Part of a small language model's weights.
Training: a variant of SOAP for these matrices, 4410 steps.
Each number is 500 + 40 x the weight over its row's rms, rounded and kept within 0 to 999. Layers, rows and columns count from 0. Numbers have three digits each. The size before them is the row's rms in percent of the matrix's.

# layer 5 MLP down (transposed), 448x128, rms 0.121, rows 73-179, columns 0-63
102:578524515465514441426483500487459463534484575447483477501470456483498442511502495498564536506464554540481469526535524450494518526526452498447543499442487471575531510474514461580476497485543500
088:578569519445488498490470544508448552567525515513497488477564469416513510522497414518514422435520456400477541506571463538567615576512432480480518458481560468526534524458494506462510494490512418
107:475448477487467513495482546487581491527510474499463487549508439545471544499553462454503496429485466513445548553508540522562531652508527437478558539454564445456497487540510491528527532522448514
112:491569473513453462545500465439496516572556515491548463537501481494532555542506518501507470515480505504495520471485526500463516506502581494625504513492513519506510470511497499577455436514514429
075:497498483409472541416568534573514499511379446504415482514459427487491474512487440576548527459479555526468516490506439532516520501510479483429426521505453540537539482489505473441470494551523485
072:460455460453510475505551495476428513538468471480395485583452481457519430531497463548558342454528493417535498516520449477552524545450511475480427481543482432545551477494591495508470561502489476
092:515573519444447549473403512471467494480513568486470513521555531503583472486457568401500450497505418492522502514466475536526425489529469460618516452471540503472536484517502476581546439511510544
099:489577451544511538500480436546508573507491453528494496471447547418448535551546485498481513550517483481529528573522522505436459560476475522476507520517443469506467514510594490487536483489530446
097:504494474537479533484473455449494525417466457501497469534462524521489533528487515546547512549505458437468551496520508503452544474567466536493538402501554534466523485452508449452498539561535593
091:558477483541445534523482531494500495609492450524447501503429444515453504470481447469535535543573488564496534520538499479531502542492526504492468493497460465465467524513505492535576535476528458
103:459596577438520431508526497543529477479454544499451492513460473457584547546521526423469489570451479485574500506497500535505400472497523463516493353480516513536535517479512444460554480486557519
091:498467462464530550474482520421482590549460431545461495466481486536529591547407440530509451541481529466504481475501441532453445483471452515432505490530481506482553530590487494507554500452522471
100:479461489457436511531500476472551475535512498481494426509586463503505462537474511476486516446514527503539510492520477502527534557507436430490554472530524542436484472538471552487595536498522421
096:584524453506468501546514480550489491487469500530533443492480506431466497499519357578534460431508453430470500453498470499481482508499541508439454485514450538473505512588540543527516533527394534
098:514427508493507575489519509420553506485490523462501487598502487450498465515424494472533431575464461465521505447513512446525543550447532510478509525493519497486501432580557516516499529497451459
098:558430454534517479508527422502494402575518573501476558508456458482508487485513486455520568473523463452445483537446470490428466521538497498502479536543497451511430528510479508534540411533486551
078:480494479512481508522529433493514468472515529489439521498539533523572455552506524525541484454526478487510483603543499511664517540600496532477502497537578519549536468550472549456502538491539515
098:509513490503468468524586516515470553482539446485540473486521484558551483501449507498492537449409424562456488503462479475458485532520473445500434511515568552497474466540493435575471560444473486
086:486520479493525504509439463510473523518451497503482558499469503570554400519519511493462447476534499489592483576475490518537528622533557464431523448557547479551513506492532469493539479491497454
106:430508434452382469467493473506505441586516512483569501569521507523517530508494466475533498467555409442467526492566543527511532488475526528443517540487502516492482570495476423519424463549435440
093:477506570531441501502450439504496493505545547488446599462387483492540461530552476552538481466487543551522532600515471544477448515471459495553474507476504512458450481534467528528438471517500470
104:465547482525459481490459578529473575504544440592522520548572523467522471548525502490483504422570488591433575521560522513454555515474502496509516494473540542479480508436397573528528451556499468
086:453451480464433450494505558508397494503499545488492430458478510461520531490505527493521449499544522523481586545533499491524563504401498493429454484476539507474547424486493496464476521537560569
090:491494496430467495421475475540505506514520491487519514533423506505520583534487542558496491468524472581495526567509441484543524570423522421470495477450531527512539412455441500433453503520494496
108:546535486533540518536456435499454517503540480508483521521509458535527479524502513447534448563535497503505551480480502482458460482511551495548419494526474538500485484495486467451513456457531501
103:560450571485547494525595487538428539546509484489452501519525517498571478547438512497528503558527483468478467469497479431480526480513425502502457530499521484557479497550471526531428462530495567
098:482561442423428523444429545474505566542498510480501485428455537475509519491495490498539491401439547478454515536432565533510601449481454387533531525498511457491487480497481515467487474509488568
110:510504528471475425486505462519512506518560490477532504533424569495459523494506419564508523515517496544540469470456555487471452575463567492535531459544408497514457486477492569497528500505505577
107:526558528447545566396444474495481549472512521504475612497545500454449530427510522493452447514495499526490539489482479552525475507509619427538523528445482512500510503491423500461449494514486633
114:427500528565479555421497502539566453468494493460480493521478537517558544541496546488438515419493469496539457495517462521513592480510470505537497539492463480523478467551556489423500452516521620
095:552466413396496568433496465522492535465489468499551482498487448478480502467570456520497564515488506511576556558465508525488535487504515537386559475476481482505391477483478501452505503551503528
098:517601493607471494463526507499492457500548483448487581495479465498486477439491535513469446531505499543427504555497538479539492520477480538497563495483524495539484451548567515561604543489410575
093:503462525479483485542425510529491533518517483517429547463553562525504494541479498494508561519485485533528470537541537545436522493455538511498532460445480536508535525462515554629495421498514501
097:492488546497517481539472544594444534401530488549484474421492465559480567498446482544500478510431523515522451561562589484584553536419515452447508486491512533479491521431451547473431522492467508
115:500431525527417582460516526486491544494505517502570489481484472477457404469573506457522490556538478562485426485434518527521487442560474476543507499507493503557526512491543501500462505526474526
095:438445526471442526552482486520470504573523541545432503544442562544471459493500470534479485485469452465517502476556524508493560558485476582498517503524485473464499455498458523467525494473404499
104:532482543428518492511498478475517512430500578491545563532504514484539518453516498475488516523523501523462425537492529486425454444541491497456449508495469472465486533485445528511388558494564548
107:462453482449513544565550531475506486487554499490492502501468476530547541503468439545480478481505469532484558464533572453555500490466549516534505524585525479513476488443492479424514521480446551
091:457588512482462481469444445522529554575451525490411510533505472513495439451559482511433438483542502491483453520490537521489534540532531480487501438543571497457558473493489507413598465545523499
101:519592524421453429459445503570536511486473491478556583526568533554485462536500530491553545453503451518532519505560496494498462482551525510504553514441481538523444499482526518460531535485503520
080:515468538507478489519495502511403465528511514458395524537488507529499458517473492466380469489540539511472584575522499490375492444495513529448548502505438486473484537502483500448470495463517456
098:537535502480491536448491478496493449506598424462504506565495540470525593464463571520468514489512524521440513458495466500467497495530526524453477541464520501537513498442477460498475438517481479
077:500507475412455452450504457468477439510376521482416445509533434447513525525459506551509500470510559506487543554566487478514494592462462497468446507500476453490506468485561480536513443486477414
073:553491433402500543510514460472464503477505492533403501499449435420539505540449469544472541476515501415547497477551421453471485488494461492466468447540551480513494508452477482457511459466419494
108:497485612446473480459482498525529516559498554508570577431466582532469541512392446451536547521478551447533442483512500547517485509486510498500517514482425488494496487538483459530479516513474529
091:541495539495464559519489489464474474535424402540597489532518482531506512463438493523493557493489464569476452527537569511539480435524586516519463500515513544546497501521491501510445534430519545
106:448496476463451477533423533512540552521467488528530459587542566464539542529564508534491467492482460464505541546538518539345509462499508425494539483469481520481538503501532546485449459508501550
097:475476492459546529481474478560437555479422540459530514462444438501531552468456512546566492533487550450508459470549493518537490550487388476431551488480450423494516603488509534572552495578482507
106:481497481464483472468467507475463540450525522518457542498544500397535566421469510507495454539516529472476465559533486511507521485471527478447437485494553540487470497487429564550450381444539558
106:563455536601511532435487465525494476527471610457447566547475445464521563471454490488443470491456448461506496501491460505474479512504504516486488501476594483535548530463579497558539542451559511
104:441570476505524439520554510495522484480488596505542499486596448498586546555526417454512498525499502510455458514495473487451497462481433501506525524496458449496505493471502547517563471468551443
087:527461507481515488533512521461518495466531475500562521452498483557472515486502537489481529476506512445456524495497549510494397501528510503434482511491433544522396460521483492495353511463570571
101:528493452460501508493440502499545551479449491497411540488487441533487492566570540556526517464507477469504466511492524524562492521456474436529528440511491444515457495393499506615514550525499443
110:504585503473527473434541468572435467480537517500434508534507500471499488514509458464521538468473532539429499558471566462502492462498537553524549534445613486528530510564512467581486506549499435
110:484473490475533487490554543481513470420483452497450543509490490478495524558489429487505535477584501492509437536501552562460442450469477539560511499464487455473429469538548498442498578493459447
107:528431527540523509532597477451538489479497452505488561496534473469486525453538558439489462492522458518524499523432503552506462462486489496516545486497579478511537524501561537476484485547531479
087:497440512493497405460462471469476533488530515522364472542518505437536496551508535510464490530537501543501496516554466444450462523513569464508521485496590589516516542473519415528474459412508485
086:394533451509489489485536495501487508527479443476479468528510526472549504612546555565524509442571589517516431499534452441463481494420398457506475435527402496468502452558471486509539510486506530
112:572433560537527494524494561505461542516487517498554529471492498508560533421475461555505458520499604519432514520519501480438475486497523486458458538499469509491520559496478524480522500473482443
105:472480441427482455493475463500523479488600482510493478536510420426478514542546534463465547527550526520534537552524457528557445457484485542531517489532528528557497420483487507557546489504496551
096:483531463536522567549482566455492529507418434536463479542455510463554434466539557541458452561506509534469535506535476585515541468482463478485464460491495457569539476451496507507465576544511463
116:500526463497499521455527580454490455554505549505483479443486521511461496489506559499459425523494520482482509430515461528577644546470478481558543531463455545508529498487494470478484512517468460
092:483484491435489516477480506505462557600434504457494511466490535518592529513572542573477613556519552512462526458461465450532478533505509488503491485454474547441521516487434516507445502542484521
104:596520450436532581527452528439547511473506502476538497515474513508559557492527540516471531502558509498493454476538392527508501507569572476452459487481432486507496528486446458406518480496475484
104:495541494490472552511520466425441558504530528453542585468580465522497469454497556493543458461527422528483483555516438451459553443509413478554483482528485528490488477517519477549644514590531546
106:481448483389450532548553477456545479479469529449418481424497543517471480476508492521530419514509505586447547503499520493462534596546531509568554510493530434489568495561442466502483526526527460
101:465515479539531613474549559604453452498493473499427519514403519442485478487453474522490511511471511481481540499459443548526479547494535495572510493413516538528517482483490451506505503531531449
097:534542504515437474505493544513489513499456541400454538508530446439463454566515460562479505490533580551431457452509492486476496463518488514455520531544482436452426532470449540583554414506486474
086:530506519450532617531510506574530510438482543522459473497492474410501465542547470518566562442550552489460473496536489467587483560503557512476497502450539422544493496499526515501468516522470532
097:496533479454484495463473469537515543403467516424534545569530458512470529492508459502511480476497578502446457475537506465506515506483517476493507602495359433562551563494522544518456488465500474
112:434584515493553498500541544463487458506482520472445463512550487508497450501485499520503591537489534480574491524483468558509478533425602455548500529461477530534486473507448552470472545545516547
114:462534582514533473428454416495466428524504545494473538560544468499421536451481476416561535480548520495462501459448493544469522491467556504513471575526475509478452518483539512533560503518566483
103:536478508538465497541501545473524515505446465460495471499522463442412473524533546468515483515548467460518503516463444493512495423481536584440433486524470519526472448423477563449528515518534578
104:474532522501455481510487500513516480503506493442496519521521470512528448520526516547584493450521491517530524449514463573464503563458537456491525562551520495481407469528447499394542486498527470
093:478483462490549444471533504524479536510502545473473455474528535495525559521452516443444453479505570459537517484509478434396484532477452547525602467462468560524478458434537547519454574469476528
080:482422468530475504486492444491489486527394462551534525525504417445498532537446487522576466496504442500529506538508458516560476521491454510431398475451507504474544531567446486494538502482498532
096:498452536558552529446486526518503556452476477477490481452542474483559458557533537491541465433529487447444525509512458528571525479509476407523515551444484497579538474508516527472587579493520489
097:496480458510480547493544504524540440502523473513312485532471488539457487516447537524539517435449487493503480473537477462495520534413478447493456492577547437483507529433491434518517449497474475
089:469389506473508463469460483454511555467449455507503430467524546485463519509524524538416463470460482465465475539486555447567551505517561451492443434469422478533546535561486504579457524513537577
110:507425453480541504569521472522438456548441512526500478439503535524482389493468450516500516532452509543595556472456495461477445441502508454462539443528455490412459457547504507490499533511534488
101:507558515490484479493493507522456516551473523530496457504558557504442495424527452492536463488483475517537603434537457514546475482504480428546563474500511531596558496441528545534502527504540383
084:550583443524472509506548537514492525489461533461494546517511428406540443520474579533527546523526487484550505508574452528492486531442460502504524530504416466464484468533474514482547485435461492
099:589578474498445452509523436500491516452550562516600526504500519579458498511431508509506498528547543483594489485523473465453501450554540477523556555501451547489471576514468483550451559434454521
092:479510607454477499378426446513539477506456487414596524495466508560550495520522510498460518531470512444514513485464469526490430494446489484478541449455432549551483478493419487483557514488481512
093:494441494486496521465549547478514470521529487552560508451443514535490438466448461489506536456477538518498478498435506538441529465538544402421484513569506507486501505520609493493529484498399511
091:530479502483466498504545498497486575499521435512522484554556494534533480557507540577500422562563520513422495572522555447607529561430465501481513489491494458544538505520485465486529574505486489
086:510510470468464500435480489528425507521515537504440503563460498514486489480462462520527462554501463480533499477534500573532543552511491396487448469533497486456499506473530500607507492510500492
110:509536537501507456536494587534524517540434429508473486547476510509495492476449469475464450470517546492405472525490545526462453428533515569441440535416491496488505503581545550551531512496510529
100:558468549493484529519428497536508444496534456409494471588529450442420528506473460502495524588453553573608456503472519506476498528489540523500519510484509582431563509461460492529489508502469515
095:538537491453495420509502555533474483461515433433473455550460494478512436509460479547428453490464574470523488536499546490483506490544557489545455559504460561430498478560473444476482491590489519
109:466532584449560480447475458466480501435491541439487539488459451501600498510559546430467457516497528485530500538500526512441496454497483521456478490533564547529490540457518437514488390538487483
088:528487492547456534495519449533522459496537529575587516547481535429486514455553514509433544487513502566533496522517526494365539357497488502502553467538436575502531481511483514522478526532499533
092:514529500481447477533539459516451455557486510488493551518488439461495509556499506528533513516486463517506508510480453448421477402484464539614450415514428457472436498504499479479481511474459510
102:470488490435472474457450556485501508514491495505483470490483556437474498496512553603522445482496475501387439449522517527466518472527525500476516555508585457510529389538487548528412422540491542
097:545495437503531537506518534501446529409500490493476458478508512551485498502566492519547519493474590498547470495541501432479471538462468503542453450513543484487432362498499457549546543592499450
089:438454468511529520535495536537529519413451429573430566544581465425513477492546453539583503469534501443501504524518445460546479428567474571487494531468511509541514480489516547477486560502528482
099:456485567488507528486530469452435475509537472535413501484582436543464483474543466544458538495585533482487544518532460507438491524500510501535485502520480590446569483487503563488557495520493462
107:476491469503466524522422526500470443486578555512489526491491455464458456470497510430493489447482449521582509503494521515512518563512481446462435514403548545557440509491485526497508452419534492
093:465576467467497456476559499579460499447517470502436507473559481404498539420502436493565517561460498540531529504480467524492449451539477458515528458528448466516528524431533464483512505580502494
109:538519544547472528544583494497535536454495473496580532497515433530497530530507480494461457463512506504563521523486474464529506505580533500510546460448446566469468533453474511500380511537501496
092:485484462440498520473546453539511530453467502463504424454424437517535487520573534456502531431531489507549509494467469528419503531525497503515437491439445425497444450475453519438510543542480505
074:464548543525496541515466528499495528467502495503386494473538474496500473563492498509632504483542469427565565499545494518572528519429523520488461497506537559482466415572519498443498503508486525
097:562383507480508445395453509507444516506417464475464467531587482491486514458433521506532527485513440570474505420507501514461502467507492522468493554489514513389466519487445460571540478430477486
109:527482504470587542452477443464458546524485481525500433528463505470578497510480483454538464494512428512510467440519485437520493415516491505452567566433438533546511542510534479530450448465527525
094:570507504488468508493479532458449521569499444496479551439525539454497533507575530495494528519460494494455527496506536553453471481476535452493553528531517457521449447411459459508537520503480443
101:519501491537490507470504561509527469480555590543490578446565519533539535531504532473532503510481491463485549484561524489481513506485478521417505457527514453443446398494401507472497470621475519
094:519579509549548535508559524524492503523564498459426541523478474505468466490512444487457502460502471514566523528489452467396458509576451492569516551531509482518533499487531543486586514540463485
# layer 5 MLP up, 448x128, rms 0.126, rows 74-180, columns 0-63
094:451446489479483493454496402498546437478482487506470499541445529472585501528497485510525461548521571505553480496486586402456499509574504483455531474439515522472486492458546534483474547469414540
103:520481515497488536461535521504539523476490546477421451462484476500561556490499453434476455540510480494476395516441498483503428517477508451466518493543473402599505621518493527534510539499532478
116:518543514445444542513506460465582529442595457493581538502523516456503540527553502534453523496528456548516452531577486484487393563548474446496512505512447511527540507532447552434546438489506536
084:535569479520593446498464548463443482514547499558552500511485509435498473468541574543515535383501519542498478504522560544516593591544482466484484509490488531510441526522511506450552543556515501
089:394486569506535589478412490520471483541535492490489476528537462528467485462537524452498507462563510459510512425494519474523457470466472486500496502462460552438467502486520534511519509480607510
099:562449500541517522465479552562549579387495501444481445530483479493477499525496478480522503496421497434415468523463471465475537501492450459432499521531485522460429485508461474499515513452561457
106:547515587453503467484518548535526538448490567484501534409446515565543565520467480502506491453578480474535512485487529492527510566499429511487466460485561510495466549486477529507483528523521518
098:477537537549445574502396548491466514418493479502512515496503524531490492459405509434567476494546474447486483501564487504427439452508441499481500498502498466494526533522493559490597470500478483
105:469476428469502603478499458471447503488446555534516453480473458446605563526524476455496459457513517459497529471423524571502464521462463518474527454498512494571486515477519482443519476514450462
103:507478535521454559482418511535548442507538433551501517514495502523494546570498494451521437506485482508499484547551524468467547540573412526469441469504507439499563433481519471538495467480541518
094:521490466580504537518470464473580536502541487490500573446470449526556512472498454569573469501451471456526468472472425440485488514502490515504503455531492480538484438465468509534514540560538553
105:497513512531425553461466456412527501540518496477486517578458580488521535548501455513511438495522540534488478536591490485494485508536542513512431533544534487416481513514549464472522543545514508
094:525434482416513579433491495492501468515487451488538478440504546512523526465463477495466480499586463510470540515442527489553506559493554523427535521422580464496453573493465425486485535460451555
102:488529491517462457485472487445495514490473454468565420460527509520396553506526442560519460471531514399561565509465466481505552512461419445548546526546535502491485595478463497474522466492496458
098:476453506452526495482536509527546544485546504473529471561503533495514436452526454500529452516535517534550505448487486488499498478578441471414445494438511508516565591469497502458481498397439518
088:556515532523556552450504530448474562514506499509547505464460497475492480505434468480504506549395490543447530469461459594489486564520569508399450466552473537478502469496538446515516520454552530
097:418488453424522506437550480468580540447527537470489561511554499535484453479545486484498558523479455500478518494536464495467472535427477492458434507514539479513598542482534495450542523535529553
092:528456520508543510503494508474508499520450505417526523501515515492468465427543461487512605516433598547473490507491495497552536485443530518485534544490529564490558429498492499466424502414512523
104:499525464551522530599474484559544501477464446535529492532500502427485573525555554534528446487572527504419476470463490385543564466454471555486588421470486522448516509526564476509569470508496470
092:442531402480539365495503482539508531459514547525416562507508536460514548534446510485493518498530487478539407424565491514467557543486457510452531527521519508504505478562432480481505508543466473
104:474542536527582527484536450513515494491464579550416490517533520494482490518432521527494422488444468450575493451435498518478487522468474559512466580492440481550513495481514470519535530483525491
087:530501533481470473548464399483564483485547398549514490495454518483456452522501538520527544504555542500524536450451431528549541473551509504489479513472518492542513576483498492475463563476419531
098:516543496516527514514475491385517472517469471516488389482477562436502523504451575529526511588504519467471444556554492438506503539433540482475446500511540540497403507476489566468476525519441466
101:513474420491428562568477481488555486564465455554438521432494466515500469520492414497454478394535507503512403542505503545460527536448443454530457520459544490471520458430488466467493459463511502
096:503481488530514495483442502466468589440477445531458537519462556487454490425454481518468458425446546522524516522504483546517450566457518476657531479428527485483463540490502470514487558504445463
110:474481489463512533579543485468490455477467496530560533432480473464512496392455486499564527512376431520486464482515523564534540464480475571530470524527486481521477497507549513433456571526493514
095:489530534462566522477489436500484405451514527586435465459515476475462482470504447495544522483438460465471566499546448497515528458443554548491512484498445464473440541468578486544441448512435620
098:453508555510487466604404514540545535520428501498515485603514475480510581522421434567492479466484540473500493447456570511494507495519488462469578477463573481439559537533540483590574463516422597
107:539448469456476481539511451513411473480533434537438488518510510528555561614525470509490446454452537498548479461500533454557521517479435486497466448483456483510545528555489508486449525494425562
083:458544524548557538448451509485471531484517502501500481483529478485479507455496521509547493427507545458476418528503469487542556459539501472546568472463473569560497555479478470517539498504551578
089:439558458455530583464526473519491571558527412434502466472542451465563596500503478500466491429513488475575512495468530523547524467477539512464493461402535493514486479520459426505498512533468476
096:492519519484521428468554533515535512524525462481581454557541518516566440471500556511541539557571523527481504511504543502424474494532526539491481446512505490446484521448458497510525518446502566
109:488546501481499545442501435418503438579466496472472496516419482422470557535501507556572528488538457527478511494463500416520521547458537490494521486539483459471572520490444570469580526469482516
099:483490501481518525490487538486444516466489517517543479483505501449531420435476517473573454486504539444517429496547470582479468413466444469500580493574469536554489501501554463528442517502531542
103:456526446446511542451509512504548548523491521582467474487510452501480461490465508462557447515528532592451464527539497438527529431505544470453496526477518511606502582519492513517548515492537509
106:477477478439516516497468438472543476498485586492483477539525435430464523514486475481545536506490587544540485516491419479539453526453499528532502480482557496457499495453421521538479465575549529
111:524492515552502499488484440575502556469499429484483545492496523499506490440452446579518451483472503465490505462453513561584424497516461504518495448558539493499454419546460481475466455492495478
100:547466504433491476493409493575444554557427520531545522447524525474508515507447523484449473474500483490455541529508417555499509524426593495556490489532551428543517546472480504536517509476518528
101:532422432496431513502468513454569517486520565514515463470441590552554519497444490456465435512516513451531538511478494509519556492492517518430505525466511446498525501436503517506492529461519521
084:499476491475417489503469450498515513516524536571562491446474486495503500476516560515465526544441509552518513455493534494524560494483527521471501453501461480518398483597493584552477522451458518
108:481519528532525581452539498520501506505477511561455414531510517469491431496455483504519510531514485467519536536534513525496569489528472487481470502429472384488529440412481498527491486555589546
088:407529519514520441516532561462508471542502447549552500506523470510597465498507471496440509435512532536541487557576552486483456514499491531578536557555481529475509536471469468494528570436516475
096:504509637521422448533420524529494509527567465526583554515525529513466540417471555495475475486510460530495548490579488593525532411532523475489506495540466525470592454584516498504469545489556523
105:462539450475475521458456472478485448512461505515469526492514451492485539484538532531528529542516468542536569505551508469548561559549523494501516483535425533498470565404573525449476437527467530
095:497457470485564514503542560472584580524478536509512465462424489512522572491503499534508501543508565525524456498535521565610499483519521539481492401481520483464482514504485483543624414517488500
099:522476543467500539473522516537562552489409511459469563432484476440553489515505537515542510535498474526563582572510505483507453488429450512550500496480491504522485509472465482489458571565512494
101:503523429532518506500471495567508532523517489527510453560489522483532437473502548508428520519482504477529527515553469558481530518550446531524473477526538478499511486409538576497528512535500538
107:473504490537462458557444513462517499528527506463447445483521593459559523478438520502509483465530436494477509401455447447466499565463534447485531487436438523538547561434551476494544496525484476
093:476431491481497455461484531512505495471444472442464464534442545473445443502574500508451581577466529487546492494522559527562490474501517466420560522518522588488512507505527568454526560509523520
110:583500505432595487508497506486557474486531480492506567521480537432481525435559552479527444475523527461536430460513526494517488435517496437507479429503560557496613457445460487455461458514474494
099:422495529512491466502486492495519457502432455530471453528450520502552481497388521438472512466531538503487451525494537446528424458424506466563508499529430462469542537558485564476538506533489547
088:553475478452559468441462515528525455518544476502533525471506485522497544462509576468509495469571431468511498480514502565533526487364479529564483465458478436519496505493455445529521651462471530
108:498484486551546473484423484539480456555492476417554510501551567431569508561488524508471472487495519471509528554530503468540607512467525489502474495612490441523499478454459520517486469502521511
109:456489479407498487499489405536504585480436475510525467505483520494479528510488503545523522506455466491492566517503470504465488479396446436521520547495475474502479502584504516494496548461479430
105:504539561464513488498477516609464502514440469513552449511503546516475462484488434518510516553404485528448483464507434421479501475533573542477500480491506448436513518543451479529538489466530557
084:576521512431509553578453534508450462443453497512505528427552467590507507469514469479450470535583502512528481507550450513515531522489433504551501516508478465452542532537489510573528481488484510
093:518506526507512499460515524566513601539452525526448472440511451464439517487444530520493456523439516511483509470535415493572478460553519480615494541533484461452459481530409395444459489546525534
108:524560484464530541471457534533493482492483575546466488501452527501489445572513500504470496549542535521520522520491483538529526490449529512511531431453454484461467490544436491489585471489517479
103:476478470410443491521497516488588470549467458556517524501509459507578475519540533544479517575492498474515497598548546493492495492430479546458532509559599499531459467526515489493534458533585464
094:453532514483555474502509500462538432490385511524505601524496466459446470538587477499446454493531519461542530473553494510552480493484496461537530496521462482488497520504489508447548488576536481
109:485444508491496500477464431508525521463483452474479532508543528494500508480489499581565543531536492534515566444564558501461397470476427466536528543517438554461476538503529534410566485439501531
096:468472513450589498534531477590559507464528541491443469549472497495438501484398482492516434541528541588504537437562601466471427472574502434566542534447505449542488533511500482479528515532540529
108:507525538469468538526441559533491516537489492545544498496556567471475510543513475568564503528491466531504505505446514471441459452456452517574505433455468551538505438557564518464531499493524540
097:459489537450517544517510487535550527536483609466489524431517512424472530519421529472490520417497466488508445529478468482496587533473442477439465461496490456482450541501514535460541520446483543
102:568522476530504564489520525501527510482498425482578524542511504523559559555450481555452511521575519487507454464530569526508495482463525540559486438547451525503536533411540570543537469443535513
106:474478478546566466590530572530508538471531463433502501492506493471484526491476480457487537556509571480544542542469572435444510551551483485511543445590483452454470478521571512457533498500552550
101:532562473539475528479528502497482497527526505510556480483579540524587546448476537512503567516526485530590444489484442513549523462530468427488526430548427513486532518448490509461485483506435533
098:518492532591578442428638540481526515466546465473532528509449529543500492433453497520554508508526524520492485518495502485495522500461449479554537519534535540454476578465524575489505456481501470
095:545504466481540574514527518467544536592563569441483609460507564485519558461505470568597518469529509514547567554484550478475485449491461460441519482459493465514535486489474515544504447533518553
108:560513457472467468528489437488536537548522431485483519467516544470498568587461469468479512492534481548535420510454493485555448546480462562502527510491520516473509488451514455537569462525534527
113:482546497512511540429550468471528530497452465484448508486508519505503524494529480494524583463515471478516443548491477521506454511377489531544525463494494473536500574480550457443501395524514525
101:489515459487495545491411506490475472487435529496537572565492546439489559496552511557523562440467503467507567446501483435508554508536471540484495552453519448494519490519535493537461488505550558
110:549507483480419543488539500545470460503501538487525454428517518482503505518592434464466449464486578462555474478555510432524494477498452473495498474478526411488480551543431544475580496478489497
089:574488497453487503503465566495525538493512482501511470467479537509509532453466550532524501483419459553474385477570490515437542496476562490480531494481502534439490473511488552539545462533522519
090:551558544565479513477461513451518513527533467445482461509484487555489448429468474467544429483478520405501465530492434514444553407484553500451541452475582403479513485502507539568470516527453518
092:494463496552513455486434464517512488503514453489514555516509538511539527491453414458550489492463484573522507523617495478596363499550478487513541511499430497522521496565486500482525470475514446
109:525431464506518430414484459549475417457517479557492510418491600538509485506570503496433449534454518461563496558553516549474511450508564496498509463468507450550477489500536470464487508522583507
104:533513471533541508469436440559478453448497499453524532483464507569522462480499501497478527513509491542550504508506430539558506484505491490396576429613435498534540465422506547486437418415518474
111:507458531562546455437541492479567522449515520441525524498488439534549495529448561417535493507488560546535398498461495515511427561528526502497488558496514511471465529470528462396541511567424493
094:487504473519421482535489455523490479437491551504482474470520558485478464515518427543569492544529527504511473567504488440516508557424551624500502466517431519440493478513507522530560495578473577
101:541498462429486465500549580485472418494536536463527411503521519609516503558538470458476478540522535526603439517478488460455525536538481527496495415486489543433537516503510526469567494535520509
099:535458466524525496534499538478540441518485494474546478454540590507448536502535520521495533492476513567464436506459488517482473513514541538489485471507515484479524435501522504516557486497585516
094:500425451479531550543482497509512534531540486498507455447455512465414528467490494532497547462521458421498506480512511506554541561553528479537520519500576466413521478476468553532488588518529471
112:514501603526508578524430483524566486495497523485505591550472529510500476487518538558497429505529505515546508497508492500491504449486497523588546544528526505407540528506490510472482424561523553
099:500480477517457387466495478462534500516524468483497453520501572501515503512430522491537431444471612521503461544518490417500568477537514486565533460443504498518476489501481500524533547519483496
088:563526504533477471511595570450495507588501488500526570503502543400455478443477460443504510492465524548554537553457466469498502506469517461518493561527562505557510561470388463502494531529495535
095:426495460499479509483553457485395490492501498564502498470526513496481587484502507495561385549479466491484559554522514573531518526515474481523468422457573476494440580520482530545521433507439493
105:542482545394502433493473469482494476581463515485492521535481474546505497529552508549475571547492488500550563542485413490579468516503481492497540429551514481495486527482484539384505487575486512
088:425605534477497507520489546553473494387506451472469468490471502469525462432499558553566442459599508417528475501492537487475567549464512493529554489516483458552449525519541499578530526504544467
102:513461527543512450520495454496552474546485507513508438555492521438510555500492509491538482548490496508573427520435507507452530474508397553544544500479448487473605492552539559458481549542518505
090:464457471543469492483414480461484436457500581585467567412500535519518563474462556469473470460487470519519476492492453434457575509570479458518541492525464481450535460530575523502466476544513440
093:394505533522492531501538505529506454440479502527537518587501539476555556486441539499528528524516469565494505381514446460477590440517571506474497555468415429442468564501547492478485476478573555
104:536436519463482450486496418554517485477414463541508422507522474508529523497507451589557497504521497528535520455465531492523441523462497493450546444552440510414440489401530522514555556481557521
097:558460541512468548507497541543552489488586517516546483454504489514510449486552495576580554454515520453563550451470470515487447465442516425484450505454483498498492602566504535416488508459467491
093:520557457532523507449463512533515414492519421525481519521474579514506542478601473475544522441461502490502458399470570499511481496486449524467477557535467530443503491526498503444532504484545501
103:489446562543554515477492499504489486529508461457455517432497510554446452419556507568449461456526529475581587518543518436499510495514550439506564444513506518491565517537477531440544498453530546
104:471452510576478452516496464523501468492506435444463526517533521527543500423464510511556470442537489489518485471548518495454509528494509515535531427615486563444488467510578547508491460505472500
087:520484543523538494539549501533471486581459489523530514496435543522533552530543519535428498553445525469487489468530447508495542532536533511571560492544516472467473510560501571519489423415493513
107:491404507496479508505587505501552531488474432518486481564512486431423460502575613488504459524516570482470485477507415469454469523507517574441489524474505508482487499443487494460531508509485498
096:542445453524495484543481469518549465499554538527516539530550537504532544513410528408435507470497481473521498496446648503482528532464480498527540498519481484406460540471504517523565426481509480
083:503483527526604472485464495514512466468515545515507418416493483480477508448449494510514470445507459437486480503392409438496454546562440518508450521504509453513498565493456431457463541534502422
096:551507479530418487554567550457549492497564433535532525522427575601499548483611471470538493597476492457549456483486483502501468481520521521518549489507500520520543506472580493435499499512466494
096:434528430546421432518463459465569517548543546434466480486534552549489522453558520521489566455469464502480501463466498519511535524445496493468442506601497470545529498482514519480512524544463515
090:451542472470514480543451471524457504485499498497516552551449525501464533467433471542517511479519604522500534448467473541456534553463566468485532531551511489499511506539564500487424503580482535
093:498512472554492500513536523484385430490498459512499484544447487442497436581545462481497548419427546480565473448548445490484395542488532489463526402463538446530483545539555542480494487502451463
099:467466561478441484566434464458513489525524469454578461498447499537512512435497525570543519536489485495541511489529557491467466468462501477492486468522426487512498536494483544454499474573543500
103:514489468446501505483427435501553526534501524454490509519526473545448458449478554518490425491495481441517608575447520475502418539603537538443457506500529483510506500487512546512449532494452452